python train.py --n_layer=15 --d_model=384 --n_head=12 --n_kv_head=3 --head_dim=32 --d_mlp=1024 --vocab_size=4096 --activation="swiglu" --norm="rmsnorm" --norm_place="pre" --norm_eps=1e-05 --positions="rope" --rope_base=10000.0 --rope_fraction=0.5 --qk_norm=false --attn_scale=0.177 --bias="none" --tie_embeddings=false --parallel_block=false --extras=["capped logits"] --init="normal" --init_std_qkv=0.0391 --init_std_o=0.0 --init_std_up=0.0391 --init_std_down=0.0 --optimizer="soap_variant" --lr=0.00562 --lr_mult_qkv=0.5 --lr_mult_up=1.22 --beta1=0.95 --beta2=0.98 --lr_head=0.00722 --grad_clip=1.0 --warmup_steps=200 --schedule="wsd" --decay_fraction=0.806 --decay_shape="linear" --final_lr_fraction=0.05 --batch_tokens=262144 --seq_len=1024 --doc_mask=false --train_tokens=740500000 --steps=2825 --dataset="wikipedia_en"
Each number is 200 + 20 x the weight over its row's rms, rounded and kept within 0 to 999. Layers, rows and columns count from 0. The size before them is the row's rms in percent of the matrix's.

# gate: layer 6 MLP gate, 1024x384, rms 0.11, rows 517-551, columns 128-191
# up: layer 6 MLP up, 1024x384, rms 0.114, rows 517-551, columns 128-191
# down: layer 6 MLP down (transposed), 1024x384, rms 0.0847, rows 517-551, columns 128-191
gate517,099,191,210,194,185,223,277,183,170,198,201,193,224,203,214,205,182,220,217,213,203,184,185,179,203,240,198,197,219,203,196,204,213,175,209,225,195,238,207,173,250,208,191,177,202,180,207,199,225,190,195,189,188,214,191,207,208,196,221,185,202,215,170,194,191
up517,088,175,216,198,168,238,220,212,215,203,192,181,228,221,213,188,169,221,197,239,182,202,177,186,184,217,215,241,202,184,184,229,221,199,217,201,206,194,174,202,201,215,179,209,187,209,231,218,217,214,165,229,214,223,219,201,207,216,193,184,212,197,171,183,207
down517,094,202,216,199,189,241,201,200,203,223,242,208,202,175,198,173,178,211,187,198,206,220,192,238,159,200,180,231,187,223,214,191,207,205,216,225,214,222,172,214,204,201,238,172,179,205,188,210,197,168,192,210,178,190,218,196,197,217,194,200,201,204,194,171,196
gate518,097,220,211,213,158,168,216,211,198,180,196,214,170,202,206,230,229,223,198,191,198,181,232,204,225,202,186,220,161,184,183,173,218,208,189,188,212,195,217,152,175,179,213,211,163,190,195,213,220,191,202,166,235,196,229,228,211,166,200,188,199,186,197,225,173
up518,104,207,191,160,171,197,210,204,235,150,168,176,182,175,196,232,196,200,179,237,149,218,228,203,231,211,206,219,212,199,224,226,198,210,211,179,188,179,205,201,213,189,206,177,183,166,230,210,202,163,190,223,196,225,185,178,209,211,208,204,213,200,209,191,163
down518,107,195,168,210,186,214,187,228,220,219,178,197,172,205,208,201,190,153,159,220,172,210,226,184,214,195,183,209,197,192,186,226,174,205,204,213,192,203,182,215,192,182,191,223,195,201,200,200,194,189,191,199,215,175,149,152,197,209,240,211,176,215,229,205,229
gate519,101,195,154,209,195,218,181,148,213,173,221,166,193,188,206,212,182,197,200,187,219,212,177,213,179,180,194,184,222,187,224,214,198,219,195,207,214,200,195,236,218,212,239,230,187,186,194,201,208,223,190,193,170,177,220,182,199,202,221,196,180,210,172,247,204
up519,098,193,231,226,191,203,206,210,196,202,194,226,214,238,199,190,185,187,245,195,196,186,174,189,172,208,208,199,202,192,176,207,187,205,211,245,233,211,206,170,174,189,203,185,201,178,217,192,226,219,194,188,169,196,196,220,221,201,221,192,174,203,229,123,204
down519,100,193,224,198,173,197,174,203,221,196,200,174,216,185,211,187,203,216,159,169,195,177,173,199,179,203,202,216,205,186,210,204,206,213,213,204,214,203,202,212,208,191,190,198,207,202,159,191,198,192,194,212,216,235,190,194,181,178,226,225,178,176,141,217,197
gate520,106,200,191,199,180,209,227,178,203,205,204,244,178,185,218,231,224,213,194,201,222,185,188,190,186,198,192,192,189,179,200,180,218,172,187,248,219,193,226,174,224,183,202,200,143,195,185,206,162,214,229,178,196,241,197,180,190,203,240,196,209,242,192,170,217
up520,104,212,191,180,187,207,194,205,207,204,183,203,215,219,194,195,180,176,183,179,211,182,232,188,230,203,186,196,225,221,215,212,191,182,182,149,232,170,198,166,190,210,185,196,214,158,218,172,155,182,199,228,200,176,207,187,190,189,199,188,213,201,189,199,207
down520,110,198,185,173,194,198,225,196,232,205,197,189,202,243,189,192,192,200,155,219,167,178,198,188,158,197,170,195,207,188,178,228,211,224,220,166,216,212,200,208,204,224,222,183,178,208,207,168,170,193,228,236,179,185,228,214,237,230,190,191,212,220,193,182,201
gate521,099,204,211,205,196,230,201,175,199,181,213,204,190,230,184,235,168,203,179,218,207,204,189,212,200,142,198,192,192,208,197,222,195,224,184,202,205,177,209,182,149,186,185,245,196,165,203,199,181,209,204,239,193,205,209,181,168,185,238,163,233,241,167,209,201
up521,094,165,205,225,193,213,207,188,200,194,203,203,183,220,219,211,211,182,203,201,214,179,209,184,193,183,169,182,191,189,239,206,170,203,226,214,237,230,183,195,204,242,199,184,171,235,224,208,212,220,215,207,189,185,196,217,201,169,188,170,223,140,186,241,202
down521,098,184,222,199,229,209,189,174,199,220,218,214,198,188,209,162,194,185,211,210,213,229,209,201,158,164,188,186,204,195,202,200,187,189,187,188,181,267,231,205,191,204,207,174,217,230,223,179,220,189,191,185,179,217,210,213,195,208,195,227,222,191,159,196,206
gate522,090,180,204,198,155,178,210,196,175,192,193,202,183,218,186,200,192,209,170,212,219,203,174,201,189,199,196,216,205,168,175,160,177,165,247,200,208,214,214,190,188,210,189,220,189,201,173,165,196,183,148,228,203,221,178,196,210,219,196,229,219,200,188,196,213
up522,092,222,236,231,198,175,185,225,165,207,215,244,210,171,204,181,206,203,188,204,167,165,233,206,189,234,163,216,226,222,218,194,231,203,188,188,202,235,191,180,181,186,174,185,210,225,201,201,205,200,220,215,223,217,186,165,200,218,165,210,194,192,212,203,202
down522,100,172,168,206,210,208,189,203,197,204,192,200,190,181,217,208,220,171,176,180,183,210,231,178,204,208,190,210,223,199,185,207,192,169,197,206,222,225,209,234,198,175,176,207,193,204,190,181,163,189,148,207,206,197,185,152,165,204,171,227,191,205,206,253,216
gate523,086,234,198,204,218,188,212,189,214,207,218,196,190,172,215,249,172,211,196,238,188,183,229,202,207,166,168,204,194,196,188,197,219,218,236,227,184,208,197,232,211,201,204,203,187,189,179,235,200,198,203,198,205,244,191,196,204,198,234,233,218,195,223,190,237
up523,095,218,202,235,191,195,209,218,183,199,171,186,223,202,214,222,191,165,208,212,231,214,222,211,212,191,223,213,213,166,205,213,179,187,207,191,175,192,179,178,237,176,212,196,169,183,202,196,199,221,172,202,200,176,246,192,177,195,192,180,184,160,198,177,195
down523,097,213,177,196,170,208,170,199,163,202,187,195,194,184,220,195,185,173,196,199,198,187,205,195,212,195,189,187,205,181,207,213,216,173,175,209,266,150,213,215,213,209,216,183,250,226,207,211,182,212,203,188,224,175,201,195,202,198,216,205,196,156,206,243,183
gate524,099,208,193,215,189,232,202,208,217,227,159,172,152,208,186,199,191,214,207,159,170,197,178,180,219,212,207,208,195,205,168,175,164,204,194,170,211,206,238,178,198,209,183,172,245,215,191,191,235,193,197,191,186,200,202,195,218,201,221,203,200,194,186,191,194
up524,094,207,189,206,214,186,186,200,257,200,189,174,208,170,198,217,202,207,227,209,180,212,234,207,194,176,232,210,190,182,190,186,163,202,181,178,193,203,215,211,198,207,196,211,191,217,211,200,249,208,179,208,241,206,199,235,196,188,219,183,198,200,179,210,244
down524,097,172,187,171,192,202,183,226,172,194,188,197,181,202,219,174,189,189,196,204,177,201,209,163,202,200,167,207,196,201,241,202,186,225,182,185,223,202,188,174,185,179,202,190,188,215,224,210,206,215,206,227,193,197,194,198,211,191,187,180,200,209,181,200,212
gate525,107,175,182,205,180,188,208,192,188,179,197,240,193,211,254,194,210,202,193,212,203,174,209,247,232,177,201,193,203,183,185,181,191,208,215,220,176,182,184,219,231,200,201,199,212,222,173,214,186,168,231,191,162,207,172,184,208,199,224,190,190,171,198,227,208
up525,104,199,235,243,174,223,222,223,181,202,194,174,205,191,213,182,208,183,213,257,186,221,239,192,193,254,192,167,171,202,211,212,152,222,203,227,206,185,219,186,209,225,220,231,202,190,221,225,224,187,213,188,188,194,222,199,214,191,241,200,232,166,209,172,224
down525,109,214,178,224,204,183,160,213,230,223,203,191,195,229,211,181,253,215,215,222,225,178,197,184,189,233,193,185,186,218,223,182,179,199,192,208,190,210,188,161,225,198,214,213,229,208,236,174,188,196,213,181,201,202,237,188,200,187,207,171,201,207,216,202,240
gate526,097,205,210,201,194,204,162,188,217,212,205,218,208,205,183,184,188,212,196,189,155,175,173,198,209,200,193,192,224,189,198,217,189,200,198,203,168,197,229,173,210,206,228,212,208,226,214,186,185,189,191,217,190,196,198,131,182,222,188,183,153,192,235,198,184
up526,100,219,194,199,213,220,188,194,230,175,222,227,153,212,198,237,230,218,209,203,224,199,202,209,225,187,219,216,212,178,162,215,231,194,172,186,164,198,150,231,228,205,180,195,168,189,219,185,191,212,163,210,216,181,209,207,200,241,197,202,215,192,204,221,157
down526,102,195,192,196,206,194,217,187,198,219,196,212,177,207,206,208,187,203,194,167,198,182,215,211,179,186,192,221,170,202,186,169,205,201,187,213,202,195,180,182,185,210,208,177,178,230,176,210,208,228,191,210,189,213,221,206,217,212,217,220,219,177,209,194,207
gate527,092,190,205,223,174,199,159,192,181,212,199,225,180,196,169,198,214,180,201,166,234,190,190,195,191,214,198,232,238,211,233,174,224,185,188,212,195,207,203,195,207,188,201,183,233,195,188,201,217,200,221,235,154,229,204,202,178,182,193,207,189,225,205,184,230
up527,093,228,202,203,203,167,227,186,191,170,177,201,208,232,186,162,210,207,183,192,227,190,179,191,189,194,185,201,201,174,198,207,197,196,207,180,206,170,201,229,198,170,196,217,213,213,185,212,220,168,172,221,168,206,194,165,186,154,189,205,226,203,182,204,198
down527,092,190,198,204,177,199,229,154,192,178,208,206,221,214,192,228,230,190,189,186,171,180,196,172,213,228,187,195,233,181,196,219,221,170,209,202,221,240,169,187,180,197,172,202,214,210,213,193,206,226,198,205,203,201,226,209,214,201,222,227,209,192,200,185,222
gate528,089,220,191,196,202,201,213,185,216,193,151,191,208,213,189,237,226,175,171,228,192,237,211,223,189,231,199,210,196,181,196,200,210,182,218,208,222,186,170,211,202,173,189,237,211,189,212,216,219,218,167,159,170,228,213,183,229,192,168,181,184,172,230,192,209
up528,095,204,199,203,173,196,185,227,214,241,169,191,165,207,220,191,177,246,205,216,183,242,227,207,208,226,244,210,213,216,199,191,211,158,172,210,219,218,213,205,210,178,230,204,204,208,218,200,204,205,233,205,187,187,207,222,203,188,206,221,196,207,223,178,160
down528,103,169,202,179,177,178,169,207,194,195,209,242,186,238,199,180,160,203,217,213,218,192,190,179,187,228,208,177,225,229,223,209,190,200,197,203,193,223,199,215,231,228,224,170,243,190,228,194,212,208,181,207,198,181,175,222,177,184,194,210,200,217,201,195,215
gate529,094,202,197,187,179,208,190,212,193,198,225,208,245,232,223,217,197,159,211,228,196,192,167,201,207,231,184,220,207,202,175,196,207,210,256,211,214,215,242,201,194,167,211,206,175,197,179,216,245,220,194,209,209,196,208,162,204,205,226,212,187,187,183,201,207
up529,095,180,184,183,212,234,189,190,232,173,226,195,187,240,231,221,220,204,183,227,232,190,204,163,180,191,194,194,205,187,180,199,245,215,214,202,187,217,227,212,200,194,180,178,200,205,174,158,230,180,184,176,227,203,200,225,184,219,230,206,200,189,205,187,170
down529,097,223,216,162,191,213,187,190,211,185,215,208,182,248,231,200,239,212,216,231,206,192,181,213,165,225,214,198,187,228,232,202,225,209,225,216,244,198,229,185,187,214,188,193,200,205,176,173,221,224,193,211,173,184,178,168,212,197,180,190,193,202,251,187,193
gate530,099,212,192,194,234,197,203,183,211,236,165,197,176,227,251,177,173,201,204,177,209,219,204,207,182,159,206,194,241,200,194,201,206,181,222,192,195,228,220,207,190,190,214,166,188,233,198,161,190,195,215,206,214,207,199,216,206,207,181,179,162,224,190,186,159
up530,093,227,206,214,206,204,180,193,207,213,201,221,200,215,184,201,207,218,187,188,190,211,204,248,209,211,212,182,217,208,166,198,206,239,241,170,206,218,210,213,196,212,187,191,171,214,234,212,212,168,223,202,200,260,188,221,212,220,199,195,243,167,199,222,192
down530,103,219,173,193,160,171,195,179,188,192,177,218,267,199,201,209,195,207,169,214,183,207,194,234,183,222,173,198,186,206,232,221,186,189,184,167,186,195,203,218,229,174,225,194,175,185,166,215,201,208,195,201,218,189,212,208,206,215,227,202,209,169,186,238,192
gate531,104,205,175,241,172,212,215,190,223,241,207,200,200,195,197,191,227,204,211,216,210,195,197,191,209,201,174,228,178,234,197,188,152,213,203,174,223,184,181,202,206,186,204,214,199,222,211,227,226,198,224,180,198,194,176,171,218,206,229,228,207,214,193,205,192
up531,100,191,216,206,209,229,210,192,204,208,212,212,197,197,188,161,195,227,207,218,170,217,183,215,225,185,156,191,158,248,190,187,202,200,185,202,190,231,221,187,191,234,231,232,209,177,204,223,180,168,266,207,232,203,178,155,183,176,200,201,199,186,217,206,209
down531,099,220,216,181,213,220,201,174,199,200,189,170,157,203,180,188,152,201,193,169,214,184,229,172,183,225,177,237,195,186,212,183,223,179,172,220,211,201,211,214,210,187,213,185,190,171,215,199,182,150,210,183,226,229,217,144,239,179,208,200,168,179,202,216,183
gate532,110,159,188,181,174,199,217,180,220,203,211,194,192,164,221,210,235,214,184,195,200,189,195,205,207,211,196,198,227,199,203,165,237,156,232,189,203,201,221,175,188,236,233,227,202,200,193,164,197,179,183,198,218,193,248,192,211,206,231,211,213,177,171,216,192
up532,103,203,208,200,193,204,190,175,200,212,198,221,193,230,187,200,199,202,200,207,209,169,221,235,229,223,200,233,184,217,177,200,178,234,190,188,176,181,207,190,200,176,214,203,194,196,192,190,214,215,163,214,198,167,187,191,176,180,219,196,237,205,157,189,184
down532,103,192,196,168,207,233,212,194,140,214,169,242,209,202,184,213,227,225,210,191,187,229,170,230,216,214,162,167,188,232,198,196,210,184,199,205,196,189,201,181,214,222,189,227,165,201,196,167,214,186,177,198,158,158,167,227,197,196,205,237,200,161,200,192,184
gate533,102,213,172,180,180,228,197,188,217,192,196,186,201,185,242,183,207,201,193,162,202,207,226,173,197,201,216,199,184,194,223,159,200,167,225,211,204,256,216,195,209,161,201,200,188,191,207,183,254,210,229,189,198,200,216,230,223,171,187,203,226,200,166,207,215
up533,103,186,229,206,215,245,197,239,176,207,210,210,193,211,211,204,197,223,227,197,161,150,171,220,213,174,192,193,207,210,167,204,194,189,211,191,203,210,213,199,216,234,191,237,162,212,193,229,206,195,233,207,229,221,195,211,207,198,204,213,165,221,181,195,185
down533,105,192,228,191,211,222,183,188,205,195,247,220,208,199,208,211,175,235,191,223,214,150,156,210,210,179,167,212,215,213,173,198,224,177,202,224,194,198,164,201,227,200,169,185,193,203,215,197,201,231,203,195,211,255,216,213,209,179,199,199,159,193,197,216,223
gate534,098,195,203,209,190,182,259,169,170,253,198,202,212,224,179,201,193,210,201,184,197,199,180,188,190,214,173,201,188,167,219,196,247,186,184,193,179,168,213,172,216,187,225,211,221,181,214,204,181,196,228,185,201,193,181,240,199,197,225,176,194,160,198,188,181
up534,102,199,205,217,207,220,173,187,230,194,188,245,168,180,219,171,212,206,218,219,216,210,182,222,208,189,228,179,242,196,188,234,210,189,200,236,162,220,198,158,234,194,201,209,196,219,197,206,172,243,184,194,211,201,177,227,181,184,198,225,226,194,212,201,202
down534,099,229,204,195,187,197,220,189,204,173,213,201,184,177,222,215,200,219,219,209,201,253,197,217,204,220,208,209,204,207,173,195,219,203,190,241,200,215,180,227,187,194,245,214,209,203,157,205,206,197,175,195,226,224,180,239,187,237,205,185,208,200,156,203,168
gate535,108,171,200,212,192,203,228,192,213,196,203,220,157,214,146,171,162,211,203,187,164,203,168,222,203,219,197,199,217,200,198,215,200,177,201,228,198,185,175,166,201,191,210,190,196,185,227,194,201,210,192,206,193,171,220,254,235,198,202,202,203,245,189,248,210
up535,109,200,203,257,174,209,161,212,226,217,204,211,200,186,177,153,236,218,204,189,255,192,177,197,167,201,167,220,195,230,186,218,231,180,207,218,188,191,214,158,201,211,216,218,203,224,225,210,224,218,170,204,210,197,197,199,201,189,194,224,216,180,188,200,211
down535,106,187,205,176,182,201,201,229,205,209,203,182,232,219,221,139,214,172,209,204,192,198,215,185,202,146,192,188,182,183,213,202,184,163,179,199,229,193,201,224,219,192,201,226,160,208,203,219,205,216,191,212,235,212,165,203,180,206,203,241,177,172,199,179,210
gate536,104,190,163,188,208,218,170,217,227,180,194,208,208,192,188,223,232,243,183,174,169,198,208,174,199,237,204,190,210,194,194,235,222,177,227,194,200,223,172,204,213,221,204,173,184,202,207,195,198,141,256,210,185,182,218,219,221,225,208,208,184,206,199,183,163
up536,104,173,209,194,183,196,193,198,169,183,200,238,199,196,205,201,195,208,183,198,193,207,205,186,208,208,209,228,164,251,192,159,200,185,201,212,180,223,198,228,173,187,202,197,236,196,196,214,195,188,233,192,199,188,228,203,195,183,196,195,204,227,162,214,191
down536,105,207,232,170,213,186,147,184,199,213,203,215,158,216,193,191,211,211,146,224,177,207,197,206,216,196,242,177,191,180,175,210,199,209,192,193,182,219,168,225,251,164,198,172,203,215,185,191,202,164,221,229,212,178,179,201,203,200,172,206,221,185,199,241,222
gate537,104,229,223,211,181,187,200,195,191,162,193,157,164,229,190,218,185,203,192,205,238,210,222,182,235,166,218,173,201,211,156,169,173,186,240,251,213,209,187,207,197,198,174,220,185,198,204,221,212,245,185,203,203,226,207,160,201,206,183,212,201,223,186,198,230
up537,100,206,208,164,201,203,185,190,215,214,202,188,194,189,220,183,205,215,206,175,170,182,166,230,207,237,218,218,216,213,217,214,170,208,244,196,191,249,214,224,214,189,188,214,219,216,185,201,191,174,183,223,201,195,201,198,209,233,196,176,199,223,194,205,201
down537,094,221,172,206,185,195,222,173,244,223,218,206,200,212,218,184,162,213,216,203,195,196,209,185,225,209,189,192,215,211,212,187,193,212,253,203,191,184,208,228,203,202,181,189,167,235,199,208,197,204,241,181,197,191,190,217,211,218,203,170,203,208,210,207,194
gate538,104,205,205,214,206,188,179,177,198,216,216,170,200,191,188,234,182,232,206,162,177,196,180,205,228,187,195,210,228,222,214,204,211,173,219,213,190,213,139,219,203,222,221,190,173,198,175,163,215,173,171,189,224,209,192,185,163,216,204,189,208,197,172,217,214
up538,098,214,195,220,173,207,198,211,201,194,163,191,206,179,225,199,207,172,216,210,206,208,198,205,227,246,209,210,188,196,207,173,199,230,198,164,208,204,222,220,191,177,206,226,225,134,166,197,212,179,214,235,206,180,190,209,212,196,210,201,190,185,232,170,206
down538,106,161,194,194,164,205,195,189,200,249,187,185,162,218,236,198,229,174,196,224,219,190,211,205,223,197,166,192,217,211,194,216,205,201,212,200,184,185,209,184,178,182,175,189,228,171,202,232,239,185,181,210,177,191,209,201,195,240,195,218,168,191,210,184,173
gate539,092,216,214,264,194,206,189,201,222,218,214,193,187,218,176,182,216,193,215,236,179,200,182,205,182,191,222,226,219,202,179,190,210,193,233,218,187,195,183,178,177,186,174,245,198,218,168,213,212,222,176,202,192,217,180,168,214,226,198,197,195,189,205,202,207
up539,095,216,222,231,207,195,171,205,179,163,172,205,188,206,228,208,167,186,230,178,180,202,199,217,199,220,150,190,205,231,192,215,211,225,222,213,211,176,219,181,185,173,171,221,214,200,214,195,232,206,230,216,186,217,207,199,183,227,224,190,201,228,164,222,202
down539,096,203,213,238,243,187,186,194,196,228,248,179,210,174,197,199,225,187,204,237,198,216,177,217,227,178,235,182,187,199,209,180,184,212,155,190,199,175,190,177,184,229,184,200,209,222,193,236,204,182,182,221,166,219,166,215,191,215,197,232,194,186,217,186,223
gate540,101,217,227,209,244,212,196,191,192,191,238,199,192,206,204,188,185,163,210,181,196,203,197,211,200,186,200,188,198,194,175,204,174,214,174,190,204,202,183,227,182,179,202,222,214,173,169,226,166,196,178,207,201,215,148,212,191,210,177,211,196,203,211,205,181
up540,095,200,221,214,217,203,200,193,200,202,209,177,210,198,202,232,223,193,239,190,166,208,202,204,220,185,210,218,211,207,187,191,136,213,198,210,184,175,196,186,189,138,204,243,204,208,205,178,229,181,196,189,230,212,182,214,199,164,224,190,230,197,230,196,219
down540,091,189,214,201,207,189,212,212,220,214,225,187,201,187,203,209,214,201,206,213,190,193,202,213,192,243,184,214,173,190,194,234,209,209,201,211,207,181,209,203,216,205,213,232,192,180,220,218,205,170,222,198,179,193,205,199,160,220,193,216,157,220,238,235,202
gate541,091,196,214,197,213,219,225,220,185,209,224,196,199,212,197,211,196,216,201,219,219,223,171,217,228,213,229,230,216,204,214,216,242,190,208,198,203,188,211,221,204,193,235,206,189,182,195,201,179,179,213,188,218,199,160,210,199,212,220,161,169,203,204,232,199
up541,093,218,165,185,194,200,209,182,201,220,214,161,196,175,218,152,195,201,184,196,212,158,221,228,201,204,188,173,221,213,186,211,221,204,195,177,210,218,177,181,207,192,214,232,224,217,174,207,183,193,192,189,215,192,217,189,193,249,194,214,196,223,189,183,199
down541,097,201,183,197,170,205,202,180,194,211,195,233,213,180,174,184,236,205,195,174,179,152,196,210,181,214,211,230,179,221,222,220,174,192,241,212,214,205,203,224,179,183,220,185,208,208,211,176,228,198,208,190,184,212,185,216,210,178,212,209,150,204,214,183,197
gate542,097,200,217,194,189,206,202,207,176,175,222,200,197,236,192,186,202,219,185,235,201,183,182,210,207,178,183,193,212,166,187,235,169,218,207,184,205,211,216,195,163,218,183,207,191,188,134,175,216,177,207,207,177,175,199,192,199,224,202,188,215,174,183,212,180
up542,100,221,192,207,171,187,148,169,170,195,185,194,193,207,238,197,221,209,230,191,178,233,186,180,194,184,201,217,229,186,193,188,175,181,157,185,167,171,196,201,192,217,224,163,200,194,191,193,210,226,211,208,171,197,216,211,231,181,212,182,147,182,176,213,208
down542,098,199,217,188,202,191,192,178,210,197,214,240,219,212,202,208,214,194,190,208,193,158,199,198,199,214,188,237,213,201,197,212,169,189,213,171,170,216,223,198,175,179,214,188,183,217,228,217,205,219,189,183,190,209,189,201,227,167,211,215,221,204,190,199,186
gate543,097,223,206,179,189,189,183,220,196,192,200,191,197,179,198,196,191,184,209,210,170,223,214,224,185,200,209,189,169,189,235,246,189,199,187,162,164,212,199,198,234,200,190,178,190,181,208,215,206,176,200,218,218,206,183,207,232,224,227,205,223,233,188,230,207
up543,096,179,190,193,223,200,193,193,166,225,212,199,231,233,185,212,220,200,190,209,222,201,184,200,213,203,220,185,214,221,177,209,184,178,228,240,204,206,177,182,182,204,188,215,199,216,198,223,179,172,199,196,173,201,174,222,186,188,180,211,182,162,221,201,216
down543,096,184,216,180,213,203,196,218,196,216,198,206,217,161,194,218,201,165,204,194,229,227,176,209,204,200,208,198,197,197,182,211,210,186,206,206,224,208,225,247,209,230,186,187,197,180,166,198,239,168,220,170,204,192,209,216,204,251,196,211,183,206,177,193,178
gate544,106,179,209,181,202,186,206,220,201,200,219,191,212,191,150,214,177,172,193,223,188,233,190,180,192,169,242,223,228,191,197,220,225,203,259,183,222,207,202,182,189,214,207,186,212,181,190,172,196,214,216,201,213,213,174,173,174,227,214,229,196,172,168,178,194
up544,100,175,214,220,175,215,213,216,212,212,203,219,190,215,184,212,189,182,212,188,179,225,178,179,216,209,217,203,195,169,149,201,192,195,208,208,222,144,203,199,206,213,189,205,156,210,206,203,199,212,208,198,192,220,178,170,181,221,204,206,210,162,180,220,195
down544,098,223,177,194,183,215,213,189,214,190,205,206,182,211,203,186,220,228,144,223,178,223,205,184,248,208,212,196,191,221,190,216,200,174,177,192,204,175,210,195,250,226,229,228,199,187,210,214,189,180,164,177,159,205,240,182,205,179,189,204,197,238,209,214,214
gate545,096,208,158,206,174,239,207,236,231,176,168,164,212,186,181,210,191,201,200,224,162,199,198,200,217,249,200,216,213,204,217,183,200,177,190,189,170,177,185,187,186,198,194,199,192,213,202,258,225,226,158,189,230,185,203,160,177,181,208,173,203,232,236,204,202
up545,099,248,211,150,216,201,213,188,206,169,194,186,192,235,207,236,217,180,208,188,175,199,188,203,229,202,180,178,196,213,192,212,242,201,210,164,229,193,198,204,174,189,206,182,200,174,223,186,204,185,157,196,208,201,197,184,201,204,183,196,177,211,215,174,188
down545,097,233,178,240,218,179,191,225,202,174,214,191,181,195,190,211,225,205,207,201,198,205,211,215,232,228,193,200,212,201,197,210,218,223,175,215,211,217,225,177,163,216,179,210,210,188,193,159,201,211,215,211,190,219,193,224,218,217,166,210,195,187,230,208,203
gate546,097,198,215,205,188,173,179,212,218,206,190,233,182,196,149,181,186,170,197,203,190,180,223,190,169,164,212,205,170,207,193,189,175,209,219,212,181,178,223,192,179,236,230,225,205,186,179,184,173,219,194,172,203,181,175,172,200,229,212,202,203,196,232,220,203
up546,106,179,253,170,232,219,177,211,222,219,162,178,219,198,207,204,196,234,199,174,219,233,197,162,184,193,172,194,177,196,209,220,191,207,230,233,198,213,185,263,228,196,207,160,202,242,200,196,199,198,202,178,235,214,182,188,170,204,221,240,208,178,154,155,186
down546,106,204,247,203,203,203,197,191,195,198,177,235,242,170,191,227,170,209,211,213,223,219,199,206,210,207,177,183,244,191,225,226,216,206,211,226,214,177,201,237,212,207,207,213,189,210,205,192,207,193,197,200,191,178,157,237,171,207,194,202,205,222,203,178,206
gate547,100,220,234,192,204,162,195,181,251,166,198,189,196,201,201,192,209,178,197,184,188,179,198,183,241,234,199,166,222,212,202,168,167,239,210,227,202,190,223,200,185,209,216,206,186,200,204,215,198,217,147,216,184,191,184,209,225,215,192,178,203,189,191,197,229
up547,101,167,209,202,178,184,207,193,174,172,234,194,203,221,211,219,189,216,180,174,209,215,152,215,203,217,229,203,186,187,161,162,202,191,221,209,225,187,194,190,173,223,187,203,223,216,194,221,195,184,177,193,203,229,197,188,231,205,208,218,259,186,202,232,210
down547,103,195,174,243,198,169,190,198,193,160,193,192,252,223,243,211,189,189,191,204,184,196,181,209,192,213,178,147,213,204,172,244,213,217,199,196,186,203,210,191,197,176,197,138,172,195,204,207,224,169,240,179,210,174,197,169,202,205,189,239,234,159,217,223,212
gate548,109,214,194,180,204,215,203,199,193,213,210,231,191,215,230,211,195,165,194,227,160,217,242,183,209,162,186,203,208,186,192,178,196,223,202,174,197,184,202,187,194,179,211,211,201,177,209,249,200,163,209,214,183,233,190,202,178,216,180,202,185,236,194,181,205
up548,108,227,202,164,219,208,205,191,166,199,178,215,173,173,201,200,226,175,217,223,199,226,151,173,211,195,216,220,226,196,152,179,206,202,186,185,220,198,197,204,201,188,222,200,191,196,206,187,226,193,172,198,205,221,195,184,237,151,178,209,154,233,187,218,197
down548,100,215,211,202,209,166,221,186,202,198,220,188,186,191,165,203,184,186,222,210,213,187,184,211,170,217,189,215,221,212,194,189,168,189,192,191,214,222,218,190,222,216,181,198,173,187,195,196,190,166,229,184,205,191,206,169,198,206,187,211,187,198,197,212,217
gate549,092,198,221,205,226,180,205,208,186,251,221,170,207,174,222,202,199,210,192,160,198,195,190,220,174,163,234,206,174,169,183,199,211,197,183,188,200,209,201,224,224,220,178,210,192,173,171,195,191,218,216,164,208,190,204,187,191,166,209,171,192,180,203,219,206
up549,092,180,191,219,201,210,181,175,211,229,243,203,219,183,183,213,176,189,159,204,191,173,204,177,202,163,201,215,186,187,162,162,198,158,196,222,196,210,197,198,185,195,208,249,218,196,192,219,194,218,204,199,195,190,190,177,195,212,196,160,213,203,233,235,196
down549,094,185,196,185,234,198,205,215,203,165,186,181,192,204,199,221,223,203,200,175,191,161,171,242,184,198,241,239,208,215,241,186,185,206,208,188,202,184,220,190,236,189,204,234,159,210,253,217,185,224,187,226,204,188,223,197,205,186,180,226,205,215,184,209,182
gate550,103,206,207,206,192,208,192,206,209,195,191,183,162,206,177,191,213,209,197,216,194,232,224,219,181,202,226,183,147,174,168,229,215,178,211,235,205,227,219,229,214,202,245,173,193,203,229,198,193,229,196,166,185,165,208,210,223,190,214,185,194,208,179,187,200
up550,095,192,205,242,166,180,211,226,199,179,213,200,236,202,189,191,217,173,212,229,195,192,212,238,182,230,145,189,193,199,216,185,230,198,169,204,176,192,196,203,189,169,206,203,193,233,199,189,215,206,191,208,210,223,180,197,210,210,185,197,214,193,170,202,173
down550,099,207,206,194,227,222,178,205,237,178,198,166,224,201,240,212,205,217,203,216,184,222,233,190,187,167,210,230,210,198,219,187,214,220,199,185,197,228,218,211,218,220,169,195,187,210,197,197,226,173,197,217,158,180,167,208,204,187,228,222,205,205,178,211,171
gate551,101,202,239,174,244,168,163,201,177,222,171,203,209,199,202,206,225,203,224,196,232,192,208,233,182,200,212,185,203,178,210,188,221,209,208,204,192,188,211,216,161,182,230,200,187,197,215,233,195,225,194,188,194,180,186,202,199,170,200,205,190,175,172,188,216
up551,096,212,208,169,222,219,180,211,231,164,197,204,207,179,200,185,189,203,191,172,237,208,208,241,167,183,176,223,227,214,214,192,178,199,178,203,201,219,181,187,214,198,207,208,195,218,210,182,195,170,207,227,173,149,240,208,188,213,184,227,200,203,193,217,182
down551,107,209,188,209,191,216,201,170,193,191,195,233,228,210,162,199,148,225,199,151,195,209,216,188,202,207,179,221,205,197,202,208,183,196,173,205,168,215,202,179,214,183,211,221,204,207,226,173,185,211,204,252,209,169,228,212,211,192,202,209,174,187,187,219,189